Weights of a small GPT-style language model, trained from scratch on English Wikipedia: 8 layers.
Each number is 500 + 25 x the weight over its row's rms, rounded and kept within 0 to 999. Layers, rows and columns count from 0. Numbers have three digits each. The size before them is the row's rms in percent of the matrix's.

# q: layer 2 attention query, 128x128, rms 0.176, rows 118-127, columns 64-127
# k: layer 2 attention key, 128x128, rms 0.139, rows 118-127, columns 64-127
# v: layer 2 attention value, 128x128, rms 0.16, rows 96-127, columns 64-127
# o: layer 2 attention output (transposed), 128x128, rms 0.145, rows 96-127, columns 64-127
# gate: layer 2 MLP gate, 256x128, rms 0.183, rows 0-38, columns 64-127
# up: layer 2 MLP up, 256x128, rms 0.192, rows 0-38, columns 64-127
# down: layer 2 MLP down (transposed), 256x128, rms 0.158, rows 0-37, columns 64-127
q118 103:501442503535481484456469502486506490470517526486526471547488477496453502486485497517509492516519490463523445492505522500516481496498497556526494495499538588500502493518475476482485455461508499
k118 098:471512532493563476466499518519519503514475498531501500526505465503476490495518463479476550477502482525533509458521475519518460500501566553494552524519499516465483497478478542527491473493492469
q119 104:500479514496523492471468544528462478512491526457531524509478511509465513473496472501507454507509491500489488521491480507514534451505471534472512482549516570472474495533471502494526493473517502
k119 077:498464518511561508472500494494497462502500473556504485497489497516477480464504483453519544499475497533531533484535480508493515482529486532529524518503504480454536494505531493502502445478518463
q120 099:496543492513479491512501483460496508536472497482541483513496444513554462492475491495473510465494493534494504502521487494538447428510462500508480476474511468500576492475536490494458470487523527
k120 090:501545497521496507504480494523505551485527509512493546513522482499481482524490481513501536512529523516508504503502502502447509474480511475472469460478506478540473548490520479468481503440513521
q121 128:524494510501503488478530554472504480453490480487468519483527485527485532507442520500507472503489479482508496509513542475522461506506507518508538470502519532510506497500505439505453469473515508
k121 118:482582475460477462493522493489472473514505512541513483491470537563513517451523514531501493475503558481499514501507492508517506523504545484505459502501489519504490513495474482508500481500511524
q122 106:472485482522478506495491466504481480540506556495513504482510501549512479443489471515479515493483519502513535495512477494487522475520465517503512501519493503520512517525537489494519489529553518
k122 118:543501492519507520506493473471493505476516536496476551492481470513502486505497504419495505542514448511516479479520490511488502491489469502531539512466498508437491488510519514471488496460508522
q123 130:452506503479486498496504433540497529493471491509549442521482474474578490501512492519508509527544507515444464495515493505538521501467482490515483525415536504490563498504526473500456524473489487
k123 130:546482491496515474479506470540511480471532482518516482518483490521489490532484509521501519508482507509512526490483515485496490558484477520499459476477509506482455511508481507485507529540498518
q124 117:504569506482478506478521498517453500487476503472472518497511481515506553519532513516435477470542504526532502482459502482447492517509506466518511482548461410483498503526510516500515504485530497
k124 111:494542530503497521534500502496504470522467508483472521532515529523487510520512508491483479439516496506520476462537487525491458470494464536480526464523531546450512505500498502494519496504494507
q125 135:524501490527504500500514529543476510510527469455495457477528474404496533509530504508507499489505490491509494482497502527485515528525516515519507497512475454476487487501516534550520499482501502
k125 138:475428501500549548535519537512510487532509519463504468484521504457510497518497481481523524466480465489508537473499517502493472407504458541521532485489494501476549485482500533521540484526505505
q126 131:497484455466461496490502507505491501511477498551497509504485446554515490526556523490532499447551508513491492514511481487483497539514501532503494511491519469500486481485506504509474519501490512
k126 135:500448485535525463508502499531514497450514526493468501531525503537514484507511501479525487473497495504493469517489506484493511565476502504516483507470496505496543512467514506484506509494515606
q127 135:501577525486485504508452513518498475513498460468517484481482487482503506486489496522488475552489509475480524467491527507467495480446503481451520477462499520517494487554501532463525490517467488
k127 146:479480523453489519520480561446511535485501501508513521505466482461453468498511505503472508512503507527524510468473507483483524487502495486460500464514497495535491502523493510501523497470480472
v96 084:490507473538471511485524433550527509485470465517494483518528507537486508453475532482456536553514560546501475481504519513472488492525463504530501511486483509500461518506475501516461471480540462
o96 084:515517537481515459533498541490533514524536485504522493501507498459511524515553472503507522448448454456470540568463502499503514478501497519481482506492476505513518502510508529509553447531511500
v97 090:497493494496503484504487455509506487516509473495522515482495483495488518503484501490514530536528512480519473509484468533495493485511471510554536491495501551513536419513524460509517490525534489
o97 086:516501544562539498521486515522475534512487601492469495496513525492529483526498482540505471471511487527480495538514491500448499518506524480498513498521536482494494516506540494529480537469481495
v98 085:493515467490550494518459522490492486520518513440492488510545482497529507491505499515506495481484490500486536542516512510503498503465501474487505518479487500542495505508551538532453483507518500
o98 084:451512517502458450478509506540514483482497450490444519386476513484474486508487495502441521508486536528466452518456509478490470485521479515489475490508491514488505487503492494450533502509553508
v99 080:471504518522480538506495490500524504495499447513513444442500495472533483447500515462510496492484479529503467462460511536482464471479552517555506494466496555474511534498516502492543505471527438
o99 087:536523443487514433482479512469495473509474484532459514531524491498485543484496481497448505478482497472539495536491484471488521545509453492478507493448476478480516499509475503509454501501474516
v100 085:486532523506526446507507494513522512517503468538499513508505498473550517520499489530532511520509494493489510520490557478505507523487500498457460526515488513536494526542474488444512473518525515
o100 082:500505540508481489519478542576460494501470481474500522482516499516495490495503504499525546465468536484475520520469499495481466494507481505503535507476498441463499507471487486529487492472506498
v101 090:488497541464502489502474537487558501478472545467526498525439483500469484495462530488463514447520494525503493497463504454496479559513523512478522540492435485500487466510470520500522496467527497
o101 084:490520485506520510466521474514473482511513456504515520434562514487480516505451487496470457481508531442534528504502500503502544475426460484506499468496520503456533474487515508514530501536501483
v102 092:497534481471514511489506474483517503528506497482488509499506507469464458490472554540435478508489496471481536504472529503469478484452539506474573500478481492500445477489466520491524544537461492
o102 095:514508510501515446498532466516501484480482539496514526416466441520509491516551536482533499475498486477470455467519460494493513501521494497508462511463559534498520508508512491501453499500548544
v103 093:479496518527470523520490495526524473524532539462505527471528474471490504524497486479563530502497533495476515514552479460502569493515522498500500459514511539497507522515476460534512558475524524
o103 086:531511491481505495484484470473427527448514497486530515519492541493565459510476503494509485478563499514486483494466512507459451512448527502495523514508497476540520491507488530497462448561521508
v104 096:479488499513483514493509550523474498450496515519511549516467491488482465492484540542518471478505513472494559495506571510509538499492521542457463536529533522486477474516500525465493492524513544
o104 086:487494506466503512522461498467518495531496472492538504523515470476509496498502475521537521514497516499492504501485474524490475490538534470514523504511429504504518483502502518520486421462540495
v105 091:504560529483502489462514464497500490493487501475487503475515468499501479513516537508473494514509508508535470532510530445483489467514567469537469488549438492501511483543489514535519466491455466
o105 084:532485493534482449516485520507492530487478524545518458556483524522535546485514486501578480509511484496417518508475506470513499491477446511507511503470515551514490493482478514492522543511509501
v106 082:520486467534519515532559485489491455521492506485504443492505509438491463496455512448541533505513479501484491536543532523521509489489515501510471524454493532488513494489472568526531507481476489
o106 087:456508494474470486497464510520511508477499489469511454473478533527517529446518511530508516500491527499475524467468496439461444532488506502511484508508518482493489479548538492498475570533513497
v107 083:527536507487509464537502506499529504480479457486471589509494466483491467535513515494497512480487517490429538493473485499492503513492499446492504477470489521558520499533533515485483493515484516
o107 090:558506513536512498462464480553464534499523502533487478475527528513501525524456512493528502466480489546489477508507468554488506464566489531506521538517488504472496490488530512512489543520479485
v108 083:490548504508486477549493545469507542480493490518487531475496464501530500472486471488520516516499511522519458496484537544477483514474530505527502473497506504432528495552494522528469521473536491
o108 078:505487473533495512475486504557463509517504512475501503522469486483462530515478502503482480498488485462466470507484532433509530495500454526465473482510492528514488496470457493497548498503484501
v109 080:506511511497529444483533475545478487493501516502501548496516490514469487502488490502521488512495470535479562468498523485476470484459482504527504483454449462535510468491527497486505482476488512
o109 078:492470468504504514538492496509504476477473529475513471514511541484493482506523510502504522491526539439567491508499447498516475496469498474442482536527521549479491478498473529493493485522476454
v110 082:495473525475470474459512534498520529452511483548528513477515520510502481504463475523503463481491544504486459535476520506498509544476495479494484507519484473530557509463514489461505549527522517
o110 090:456528479532485505500477516487525496524508498473504475549490514481478497483534464466462522495498427501522515506520503535480515457492494540481532522520479527474472499484497518565555480462490497
v111 080:510503502517457516523517536563512460466524477503512490514488548500502475468513506513521522482495532461511473511534524520537517482522490447496507461508466482550500496456491485539491532517481482
o111 080:480497506500505533471526506515504503508516531499458505501565451481515491496492506468467496494554474534507480517502505467527491488502545497523476487479563514487538514532490491482504503491518479
v112 083:540513508517513459499490479544496487510489485532475522504472474476512553466539489513497497504468521451509502519518474515500529479494475497527464532510492494504522520491482513495474533494526503
o112 079:488524541479519473542476522518496483499526559488520511511503526506480495528424540478539484492489527533493492511510502511511481507530497523491519476520503517498454527531523508485472477498506503
v113 089:568539473488491495490484500485509526457506509496500507450520533499459491496527519508490511446503517522534488500451444487488512465501483467487494477524466487485468493471501522499485486499516532
o113 083:482485457496508423534493496502475462499539447512502471520514490543532487476454471485497483540518498510455491534497517495483471508460490520494510501478520555477529508535518503513501534501506483
v114 089:516460536505527476429482495499534495503519509553522497478460481510470495474489455489499518445481482516475543491471498496529509498502454492516536480521532511506501552472466463490523472524529534
o114 089:475521466518494509542516530453432500476503495499507501515501499500487554503507501472482501524467478501592454464498465548478498525518535512499463501515475532488482511465508506552538455459548485
v115 093:543489527522505500477506519505540487487530491459510516518521440504478514514529523509501462456490492495509530554490476484498561561545476520502502512494476444532482517489500519485507533486527499
o115 086:473514498488497509539478452515470516515442504520540511543486508512479495526468517512476523527465492493495458444514470516474526483457488486504503506501487559486485510515481512557500489530502514
v116 092:487515518553490509513502506488512518504489462490502499513512518486501522470502512488472525535515486525525494458475505507502500454527473527515458490475503536474498484527517553462470459473499499
o116 094:538470465472482480492487496540509503505474535533506528454522498464533494499483482465501515473519515463442517510497488481437504544492562477511540478514495482523507490478481446522560512511529501
v117 084:519480493556508480492504523494515516474469504531497458517518541488500541455510468435481459480512450517525501490509470557490482501517500535532539487489493489472489498492484476508510480465491471
o117 096:552477453503523533501480516498466479474505524522506499533483502488506496537518476493475571476488517504512471477498537482463512532461495482473520520488503482517491496497487511476492552516452467
v118 088:489495496520536535520478509514486570527496511501494490532521480461485521525480497469499509549477488463533475475500479513514442527514482481504516472474528502482518432500482491473500507476469503
o118 079:498495520475472498507517492509458426511497483532500523495495475512478464508523479506482507470526492506520542489537549501534494487541471527489509493543489493511466552437514468531493480482514494
v119 085:510462522489512486489524562520504495481539488530533502502525472451498471486522560453502528515499503525490503478524491473534500509494498486462493475533491465516501475487522532477522466509523490
o119 080:521482485509485472496508499476467474495468487494533495485486506529464487532480474533492485443508458505476527468470544503488506517511542507506513555513471539517487496490462474525490523496514522
v120 081:477501549432512504495481536489470469511478517526472446428484499497529485504499506540502489505506561533474555476504495540504500477520531472516503532500500468558487500478521507484511482496471494
o120 078:487496461510510492489535473524534536485524567505473530526490515492482533496535510507518529531509478459515484503472524493489461503505549485522496483506465550477524507516506500494527556491462534
v121 087:497460528488479525485496527507535464497533505545506548546448468455529525467499503468515474497512453526512481503503525522466478501530513493486491450485507500486508488494543464511487535490497511
o121 077:530505490540496516485510528493507519472464462515526466536535491526463483494479494559485531427505515475494505466552470529516498530477489490507497516492513509516499527503463502501490402479535483
v122 085:485442472503487524478488469512512474463508486479514470527475533466505548554518481501470489546540457503483496465500519485444516473500495518494440503540540493530454540508468516489496517516517470
o122 080:434491480500457494540507535508460514486479491514539518541492470496542458464472523489477512456506506463495518528528488524503502527531463504509498507469469536498519498448566487514512492523458499
v123 084:512507513477500508472489515511475479499470507457488509491502515523462471467488505498474507478488468510496504517507496479528543492447513438455550523518495500485485505533505535483478535549494476
o123 081:513498489515522490528500520480496470486528518541492484462495476517506519504471534515516449543466509507509516481531515506505495482497545535523497466481535474520506516485487485509480473472474483
v124 089:524509472517545538510495447539519499541508484461518443492482487502476500501526496505484514503487527462497522546475454520497509558489510514502557507501497525465504515528507520508460454521499530
o124 079:490562537488502467516509509507468486529444568493484515506478502498556502479480505496512503498485482540517487478460550504522479457507498477498497496501537452515494484473456476477500522495523490
v125 086:488487482472528517522497483477488546528514583470467450505487527555455482522516490508484461544476525485487460500493474502508485460519492465505495510502493484531482491498500478494487491469485478
o125 080:504502493507485465506518496507504464489494443503528469474493511517505483496503507457521453502533498532481499477498540488553492498459497512482518516546508447482530498534529504503540491493492546
v126 082:493529507486508492515475502488531497484518490512458494494526494537549432493505478509500512543483455486486467504492487522506519502491498453506477500517513498513460490511491467536513485481517504
o126 073:498478522523496496538516465540443489482483433477509521527527501482483551508510516491475467488492515520498491501552532518528495486491447541522492479506532518501512494505465501498522459482530483
v127 091:539488485505495522515512491488498496539505498550513496501466524484463541519500480507470490474520510547478483479488485492488484479501469493528529502495464533502537461508490469492521497481505432
o127 086:527494472475487498504513527518478511486468504504513486474544523516549507482540477491512490520470517527465533518487483526484501467483476500531508466526506452498491501487518505479524460497520502
gate0 108:524525503458545492504503436516492520498478501466489513465471504509498511494502511485495543498535545476514494487508545503493525484541508498515470531472492503460483541491487497545465518489510527
up0 124:501509515488493501455508456525479489507471495474535496464539488499557495483494516517516531538500501509538483487534540518507489519509483481539495511493492490468509542529492490505485474500479494
down0 128:480513487503513479464485492464488462470520483445497533511535442503509518464516485483503493483507547529506515501488514495542492494530499544481491445469557534469472494462465468501522480528489484
gate1 096:489500515514496534527516491487473505506473483566490531480490536493572533528499484505529511493464527482519473479505480511470525534519499475489491505523518485538487516521495549486491475490542558
up1 100:530478511484537501495526559496484518485503468470472464490553481495494501574439483445526515537525502477459541480510509465495498514523520505482501502466501520456495503517515459471520486497520467
down1 100:497457558514530550517500498451498531470474488494476524510507457489499495526443497526495522507490484456485494555466524502520525475531521519491552518508533493468498514493494492481474477484460490
gate2 099:534522474582507489513462508526514510517475495521508459519585511494499502498475475546518521505523486491531524509459483483498469520462531538441484469491529515489446484484479513466523484508452526
up2 090:488524508535498450445547492475530490510492510546546494515509490533520489516462502505485490533493495477477508487509509484481494503498508507495488508513601489475464502464476493504503466547491515
down2 091:466480499523471489500502480532510534499509488507520491509490519447496475478510489496441507465509486515492503536501484493508479508483566466522535463523478503524533487477459536474480432462539522
gate3 100:504470485536465482515490483527528509483529511527516502509513497480505492560451481518502503499506460468526518507515462492481484484512483465461534482491531524479514516526467500521489473493473495
up3 088:509475509540483467504458488538526520543490492509509527540492470483519488513537499514520472504508489488499504496504482494502443510531494453470516475485499505460542544516495474506525490504504533
down3 097:501495487540479445530482462499528510493450452530503491463541536514510499530508466521473503528519527510461535508533477485520547502499496460489470486540575509516473465497476519488528485507489507
gate4 084:490512535523548506545491510487506500499463502525465515487520496465556432478541559500503468494506481544520524492540471533514497491537545483484492485483478476530505504540470483491525509518452513
up4 089:498498502496497501495495524485519490526480486507460465512451534488500511530490518518558493547480574476546453487527504513462524446505513555493524493496490524507469511491479483540524520514495533
down4 083:483503499494467480519475491484505527436510505552500478474501530506477463503518532540482530483466491510495538482483434506504470477524528485516459537499452479521472514531525516460521516515486521
gate5 102:489479479491445521493430492516509500521525510449525477477460554494497482533473510485515522530486509457466489511494502507479499533477520498524467448503507495455496502514502483509508507532502510
up5 099:462572496514452530498510506467512522495500530501483533494476504492507505504462483494489470543469443532474543499472444489524532514492530503494529473490546525495477532531529525512515492514527509
down5 096:460493491499511498503448509504487502517525510479470498490508494513477473527509505494495481435487502509561506507512479497515508515534517455446479542490482516529494487523562541477492452501529503
gate6 096:478513508462475539511532479503483487498505513505495505469485554517472510540549541473501518497502486504500501547501500507521494456510516426520552529499494506503481488511503486488537512488519518
up6 099:505541499494486456493494490533496431477497515455504527507506515551513495496504490496472505492485516453473479514509471464512468491514492507575565498506512477529537512477513526501482500458524509
down6 092:484515457517505501486464510485502538525518442472482470477513547509523460501476523523476469503514512523471532483481525488526528470495447524472500497509498509525519520559510479491484493514495498
gate7 111:519474497449513511455488486447490493526523482468496524480483509537498510446526491479528512514486506484483500502503509497532531484530481515522506472457500504488450505535518530471510503513492458
up7 115:504497463575533481499507457498497490494519491455479477497484485482486522477513486453479503507476513496448509512492467506530540506529536493502547499496518447479501522517475459533485513475459502
down7 120:525527462466525427475510518450456501506524502476485545489494504525523541498454507465458478505484490477505484476503494519500522515503518502461495530513524525530487517452497505488519523494498474
gate8 083:516520513477496537506499464534490497483502526519531514501511497497527532509471497506491495467519473486512497478543491510490519472540561477489485512493536458470495461505482523481473492494469525
up8 088:531528503487509486514495490514521514467517512529511504513480480522530529478483494527448537515531514511519479489518536524481490441475552494520503497524526483454466497500506524467479500500458462
down8 091:488410501505495481526494511495510488484469455505535458493470551485515489467545501499477510508527517462454493498495478503513509510521468505509496478488498472503496492523522480511471414508522475
gate9 099:492519530498549507502522518530493513521527516494558486480490537499489491552533480508476513501490562520533518516501491542491427503469504550470494478558513493498496526516508435515498553500497476
up9 108:511510549525510461499484477579492510530510507491526423508522486521515465581498480482531490489503489500529484493469510494468486527509476517518486527492529498544508549491491480483498506462500438
down9 104:513491548513529432517447506506463453487480482489513475502497503460461510519502489528520505543492494502567507487511450458503493541535464503492465513511535483487467489485544483477528499496506518
gate10 108:506472502502523538530551561502486483518497486499507493500504511513468503514492533453496499555470526498505494511482550529488485511513496516469437527517512511493507510461524487504513541521495534
up10 103:536473474548454505510504486479485494528494543493520529528466489490523493570489508505524483490536494476503514535519518534511462503520528494468514469488552528503474519437497489492521507498505538
down10 107:479503471547495492522467486489472520477497506522511486479487497504523537499479496474521498543507497518476539476522544487437496474536481504492442527528490530477513523533484510532473499511512499
gate11 106:483527511490539477492511542447481535510491502524468552505504498464472513523458565496469498490555513489517474479534491463553516512490483479533476504478481538495494457524501513495456509491519521
up11 102:461504532484509458497448532492491501489535470498476506500516526477442517527482502552479528498472488508508494475526499481533489523530518506540494506486503501527518451544469497538525485493508523
down11 108:523464491516456486536508492523453479512508482462483493466472502510456477526446494524479547491486536452481476488513543515475505485519455481478520525469486489479477527505477499489514463520506465
gate12 101:496486499479512474495500519503516515491546533491435510464499521464514471472482546541502510517492501510476507514489511526499501519517476479561502452472522524512481487491460519518525502496452491
up12 094:502485498537493492489516508505488481475459475557512457560502511526488502546504506444511497454497486485488488468501498495490475525479527504473493533540456464506490529500547485497495497504537503
down12 113:530538514480530534503516540504520506505505559485536537523486457463466519479499505527509479527535508547490507478512490510521494502514505526509482471473497508497504510448498490540494499510508513
gate13 088:498487498529555478517462498503482544506486477454506451540556540517498513472491497520520496537500483545481491488483471521524481537475558524477509486482507473510498447506484523504504489488517506
up13 094:486494534478512507460499502495506494476508459499538524500548475517484460552478480513543418431507522557533491528500533489473520527499506516476479504512472493574499543499523521523511509505503489
down13 101:512521481528469543500518499530482492508485536443531473515420439550465470476505503477471503468487481522518498492518474492488500486487483512475511492496496481516520495462495499497491473461494480
gate14 099:496489532512473480526511491456510482503499481522512536499488498513491528499508542510474520479517509492559521481481459526501492490492437525528485497489474498536478494516459469489484509469495513
up14 098:466533494525466466536497474468489507489522528517481508505486472496516482511509486533488492467520494488508499487530486464491512510488503498471463531474529485501521492524480444531496524470470468
down14 094:467514517490502503506473479463472498470532516496512491527500532521526459497523487491524488535469536474505479494509506512429501507475471485518492500522457489506453517511497503462525485476509523
gate15 098:498522510477513511517462463563502486453526462487510430514535504547488484479510504487507510491493499457547466481488545511486506467508508528532504496490474535499567514499519556521526498526534491
up15 093:485518475510466512495516469555504485520524439534464516529488543550516477491488505499488458515483499465522457526461529548500498508519502481502512477499489512486497514470544527474505496498539476
down15 102:497474549503515508498499490494474477464445435483539510512538512496500482504515487460516522492480508455438466505528485489484503490541471472552519499482515527495472532525516467539507442497525466
gate16 104:506495465475495491496473525506526517443505467501527540512506572501502503491556502506496479500498478537504519477500494535502468504498473530436482499530501505473516474434502516520549513540529500
up16 106:482502514476517470497559513475484501528487539476468479508479479510509461554476524544518486515544503483504525525521457441488505544472508554541526540495484483498494494536488491507477491458509505
down16 100:483501495474514500500503503496496547527514497491455469489490506504486470493435512488529519506491478497520509475512506492519480535515523500512540548502509520502506514518488515505535510460459514
gate17 101:513516505532513519522483499521508534523481494504526486468493506451503487533475471482531482519517531504496528527528495512487462556504519532460487520529475509505485521479485497524523526530531511
up17 107:518521505519515526501490532495489521529500491468492525501503501506518528476508513474499490443472483487487491514515526484531509491523544494547478531490513467516481521526460510472497470520522490
down17 114:491498537506490522484466520490502516519494493481465506501510487482469561517476519513482487497460464515469471457505495492515489516463454450545503468512505482484505482484509465499485539529472495
gate18 095:519480482455490504517504540543493472552505502523521461472485476508495474526479492507501485443522556486517512472492463470485513530526479501508563473499527487539478487523507507510533526541473492
up18 090:498472517497491479512480493500530537528524495521482469519505476485488475434496493497488460486508508494503468494504542554484499523546501496466502479497476544533492519494458538500532539530524504
down18 097:502471495504486466460416483477526465465466483523481505513506537454525502497492514532511530505521498515516499498485506537527527546512504513487501438516519515470494497554499523532516532544487502
gate19 104:482513484518524487517509497516491501511564493521531510478457547479474556481492491511523497525517466466473473498462551517489474516540474473465461480502518512538507479457464490519484512503470540
up19 115:516437516504484490476514503476488564509517518443488500513516496528498514500522503506529505499477518460492494518466493491497524557495458525502506502463495482511494526538529485457475446533513548
down19 111:504522516526504515470447489499560520469469438493474506514483543482500471519495511492475522485488497505508515490457471504527490499486527556523509446482526502472519525524501496493477508546532503
gate20 110:496515514499544484538491486499540533497495524497454479486524547485499526524500514522506510519505487486533498528499558484527465495477511518525473473459521513502547461490530527512498528532482542
up20 111:488495477547512487542519525486490472494479484539519488480523453543473500476486514495509485492492513546509484485486477484512532511497468489472485520545504495501505540449522500498519545499533431
down20 109:475527505532530470533532514508469526510474558485527522518479484533487505467496546473472474480470453515554483497529467516505528491473454536534506508482483470520491514456505502532522489486506529
gate21 104:515501484498510511522503514454525509523513522524520471499524508512512503554505495530525506511506509455493537532520464505565543512482481505490516466525491513502515542484506488519513515483469537
up21 111:456447489499503540489516465488489498479527482436488529514482515530502494427490518493457487479479528545455499488437498496473487515473522509491504517529518534480443551495489499489484466525526453
down21 105:521525505516503497507454485474508522539524497472527517527527438563477502508479475462481487500486525460538472533493513477483515520492488504435487495508535494484543497483491507524476488483522486
gate22 094:487551549510528493434507473467509512545503489437507484512506533564495526467530481478500498508540496502467496496494485513502490524470495546499466496497486521481498479474475508522480501530487505
up22 092:494496483434503464472515483436479510531452499478492461483504543495509505446524467483520553549509496479451543482483484505474478517537489523477531483544505516488501509462531502485499512518518480
down22 096:478467514491490463511454479477467468500456487512484494529520542504513490555533482498489483525483483504485525494463497547510529489500455451550512480489482516488432504556470551475491516513499463
gate23 099:538505504481496497515461450488533524502486509499498497519507567522496465451468473547538495467496459514522477496465512480504502516489503521507467449488468520533483499490557513487489532511482494
up23 102:524508493499468498519529497480480518496524553447502568479526474451499516497497514511525496490490475515478514485476544512466496501532515454449484491530466517515452531506500500502492481440511484
down23 104:496478478477499479499514494488492529543518488473468486469520535491516498514505522536496521499453496478471515527540485493460480488513464471480498546493510511523481512540488468445503489448485503
gate24 109:504473536525491495537505472485501472496476511452471469515535494546527502490487464498534489552484534507531479430513478510523468548492513512500494507498520535483455491528500517513540484500535461
up24 111:502511504457480435520547478528521485540504505510489468461494513501493471536542491468473494504516477493500488514495493464468506509541491505499485466495474492497448509510487451475521475500470528
down24 107:484520530485486523480529508506521479517496519519543513528452457473450466495528519489538482486470493535524491489518487504493498476457507482502491533438455514496515545449512474532509456461488510
gate25 096:527525491491471477497473509504457494435490488454517451532560537499502463495500496527524437466523512468522496502516487481500481509493525530491541513538499534495490524522464486514483515532485439
up25 101:526480516470473498498506510508508483544520481525527509444468538464512503490498488522488494511533472524549482505523538527516457512484515535507489519495492444521508481453537498529468514492470571
down25 107:541515486485504515490488527433472504507501486510503498509479471475475515474483574553505491490509532465482530525510509505478506520504480492422506541524466522509531502493476490487512517467484466
gate26 106:546512529481475530519472488518512517516491524502451511530492508497501512508500501529502495537474495456533490515497525526501523537510439521559516494489496490510524505443467508468509490538485489
up26 099:505492502473471500501472518518477482472491523503474498506487499457532487493530526468500499496496550459516506530479482543527495501447554502502511483465530493473513477483488493514524493506496501
down26 104:537520469531482506513558501480505523476513536479504518532465496512509514490507475461451482500492513485485527489476505549523451476491523480489491468504501498521514509496504505525489476548536490
gate27 100:450537496507504487518496525467461502450480539440487483477510516516486518516519526477503507425509519456485531532528457505491527514506532498497515458506499466518509495513492522529498472495519483
up27 088:518513466506499476495531481531505486486498489526546516519545548495484493518520539507476490537491510485498523503482477508503504485530508512495499537526481475499540482439476442534478485483521464
down27 089:490517478466468519485563522499474496489496535514517510547487485484514505493517533514531511493459475534476492498517501516474506519478546547510532514507429503532518504485496505567502504477479506
gate28 097:507474517516519539503518466516521505526495509498475511509524441550527502541525515485509510506504508522480500491529475504482495547493464484480528458483492533535509509490494491473544478511466482
up28 114:526454505499523528514510476521534525524507482519480524525519462535522482495479521496471499550494531528490489477514571507468502517505505463496509478502456475499478513505498537469557531522487488
down28 110:534519504484478476498499496505535463514471473520509509461489491509509539502526519476467514521520507479540507469509534508471516470435468508515483544475489531488500539519508471540546514529553472
gate29 099:522516507476511506487493523552511508507550470485528490455488508536530511523503479501494472506507470539525527537449504511526531489541489531543518525492474524504499492455458458501487530539485522
up29 095:512578490491560516484498502520481514519515466440473484531496482510540543471497479485498505473538477505499496465505507489530523512534485520495437517511524501517486518478452523522467516466501491
down29 098:488512491509513473491522511451477538530485461457432503507475449514491463491515501482492552523507499487509542503543517476530528479535490505479486517487519503462508500536487510474458461474477495
gate30 111:526526508479571514481526540481475517487503500493517464489514554477515486499528494513491486465492576514529506509516493502496492482514494566536493501486509523480515487539537509509484563489469533
up30 109:504511499524442468501451478466501502501547492501479496482531481456498490530505468463501494508522470458518512515511537495477497517485482503457503516487502485489531481504489464524525491449473482
down30 105:509484536527509482497490485534484526498449452456533519476484490495498526502508476503469460460489521514445491514526495512535515501455495547506491500499482520459501495545528492466522492506514489
gate31 107:475503520466517531533486504508494469496543493552459517507542526528532468514501476459509490472495544515505504495543509482511470501513522482482543529492510498520512498464503490538474483501480474
up31 105:494508528525505493512520506487480521520509537512492475496566481529478573531527452497519476470505466494517516494495458470484482516482469510511544474483532506541526536518482495522487493523518555
down31 104:455490475458460484501477557557457509516525518521519506462531456504537510483486485478506541466451546502518522549507504502483479516482458471502512554489498503519494517526506532513485535489470505
gate32 101:480505551465505475529546541495478452472528525478501487495539532499506478473512536517504496487476462473498488530483517519496495457492467482492555507506524503481494524513461520469475525495498504
up32 101:500500460465442529444482473490536507492530498481465534474460544486504513507476489506532488482478487424506476505511517481512516501534467496530505512483487503497478517512472505504519543474452494
down32 101:461479508494495477502488477464515504508524461477522469506469481540496503454452517425512498518494528444517481470496473501527505513541521508468471500475482487458495514536475516479476481493525480
gate33 101:510513496453552535510480488481487521515514480483487474483469525524504471498467515514483470506519501503488536488524524532500488475518502581510520509479469510474527435515471506486466481473505503
up33 097:468479547468497521496502527483493494510519502500493488501481476535536453515503545495484502479478527455483504490501515520538503474499528496484516460491500533486525462548478523447474495468497508
down33 110:488485498507482497516494466525504487463522512549474495443540539491522554510471490547509488492463478515486472487492492498474487486450534473542471534503487538551475497519497500506534523509482491
gate34 109:529489540541513529531505489478478479504485504513484524526540518473487486502515520536524475504521515505530490509501481513503469558508471527510533479486504514557488558464567491494507545533503463
up34 132:513520513535515489519494483495492472522493500469492493454518484483507501538513545483525440485476527507511484496473511487440518510521471540500500483508538494574475495470431501483512466523513521
down34 116:498475486531512498516499487514510524500477520499483502535523518508514506528538511522536518530472516510535471533449476497464531481508477498476500528511456448483489509538507554474532516502478449
gate35 098:525496515495500494550490484476520480537473501496477496488496505521500568509530464516542501486492554474518494498561514498541488503517486485529495532463486543477521487518511446521504507496515531
up35 106:496471494492471466486538506508512538541505508495502526537497476507468535536535489496521528530538533476510467501538510515488489490501514459488489486480449570466497502499518469459512492480520482
down35 095:509458497518485504513521512519480529512505530516513474498548511504520514493515499546520480472489511524541488472457518440491507528490515446516531524508475483516481506501509495505507531499493473
gate36 096:506519523501489533507521460483509563511544494562493524475507523495472501455535511552497467476524500493512489520507474502503450521518502527487523499504533480506511491508496469489500475532483482
up36 097:514462509494503498507460428475500528521458504529457530483518498485524517472529492516469507480510501446524531477569466509460509484501490513504504481488504499491493536506492458495452538504513476
down36 100:486499480474512551504495533470513514505535478488532502551515469497493488471524529497501516496505498486540495494466544521468467512470479529479509468484479523491530526441463517562473528517511518
gate37 108:518523503471535479502529449523537493497499480542493516469507474496486508435471501503525532496444454481536506545479532468494475512527490516516465500496510485468463474498525519456505497468530507
up37 100:522511490514586472514487530521501506522496500444511453535541536520480525477475482472441491483501494477457530476509468483493503493479500495511515516515501509495474495521523543537460430473483509
down37 107:486497509500538497500489445447484511511509531534472511501555486500476500499473526492497490459468486497509474481459552511467504527482541524491479497463479487553534559533495496546493523492482470
gate38 104:512522482490554520519485530511515473509496505511504484470486540464489480489485497523481503499542493544464512505515496492470479518483504523509501447452533497462458496519534522520495493539464422
up38 108:497454477495489507472529505487514480546563505495520536514510487518508463532484538514471474473513565469540491551492502461517463473481483498498503542517510511513507472527531474474535490502510513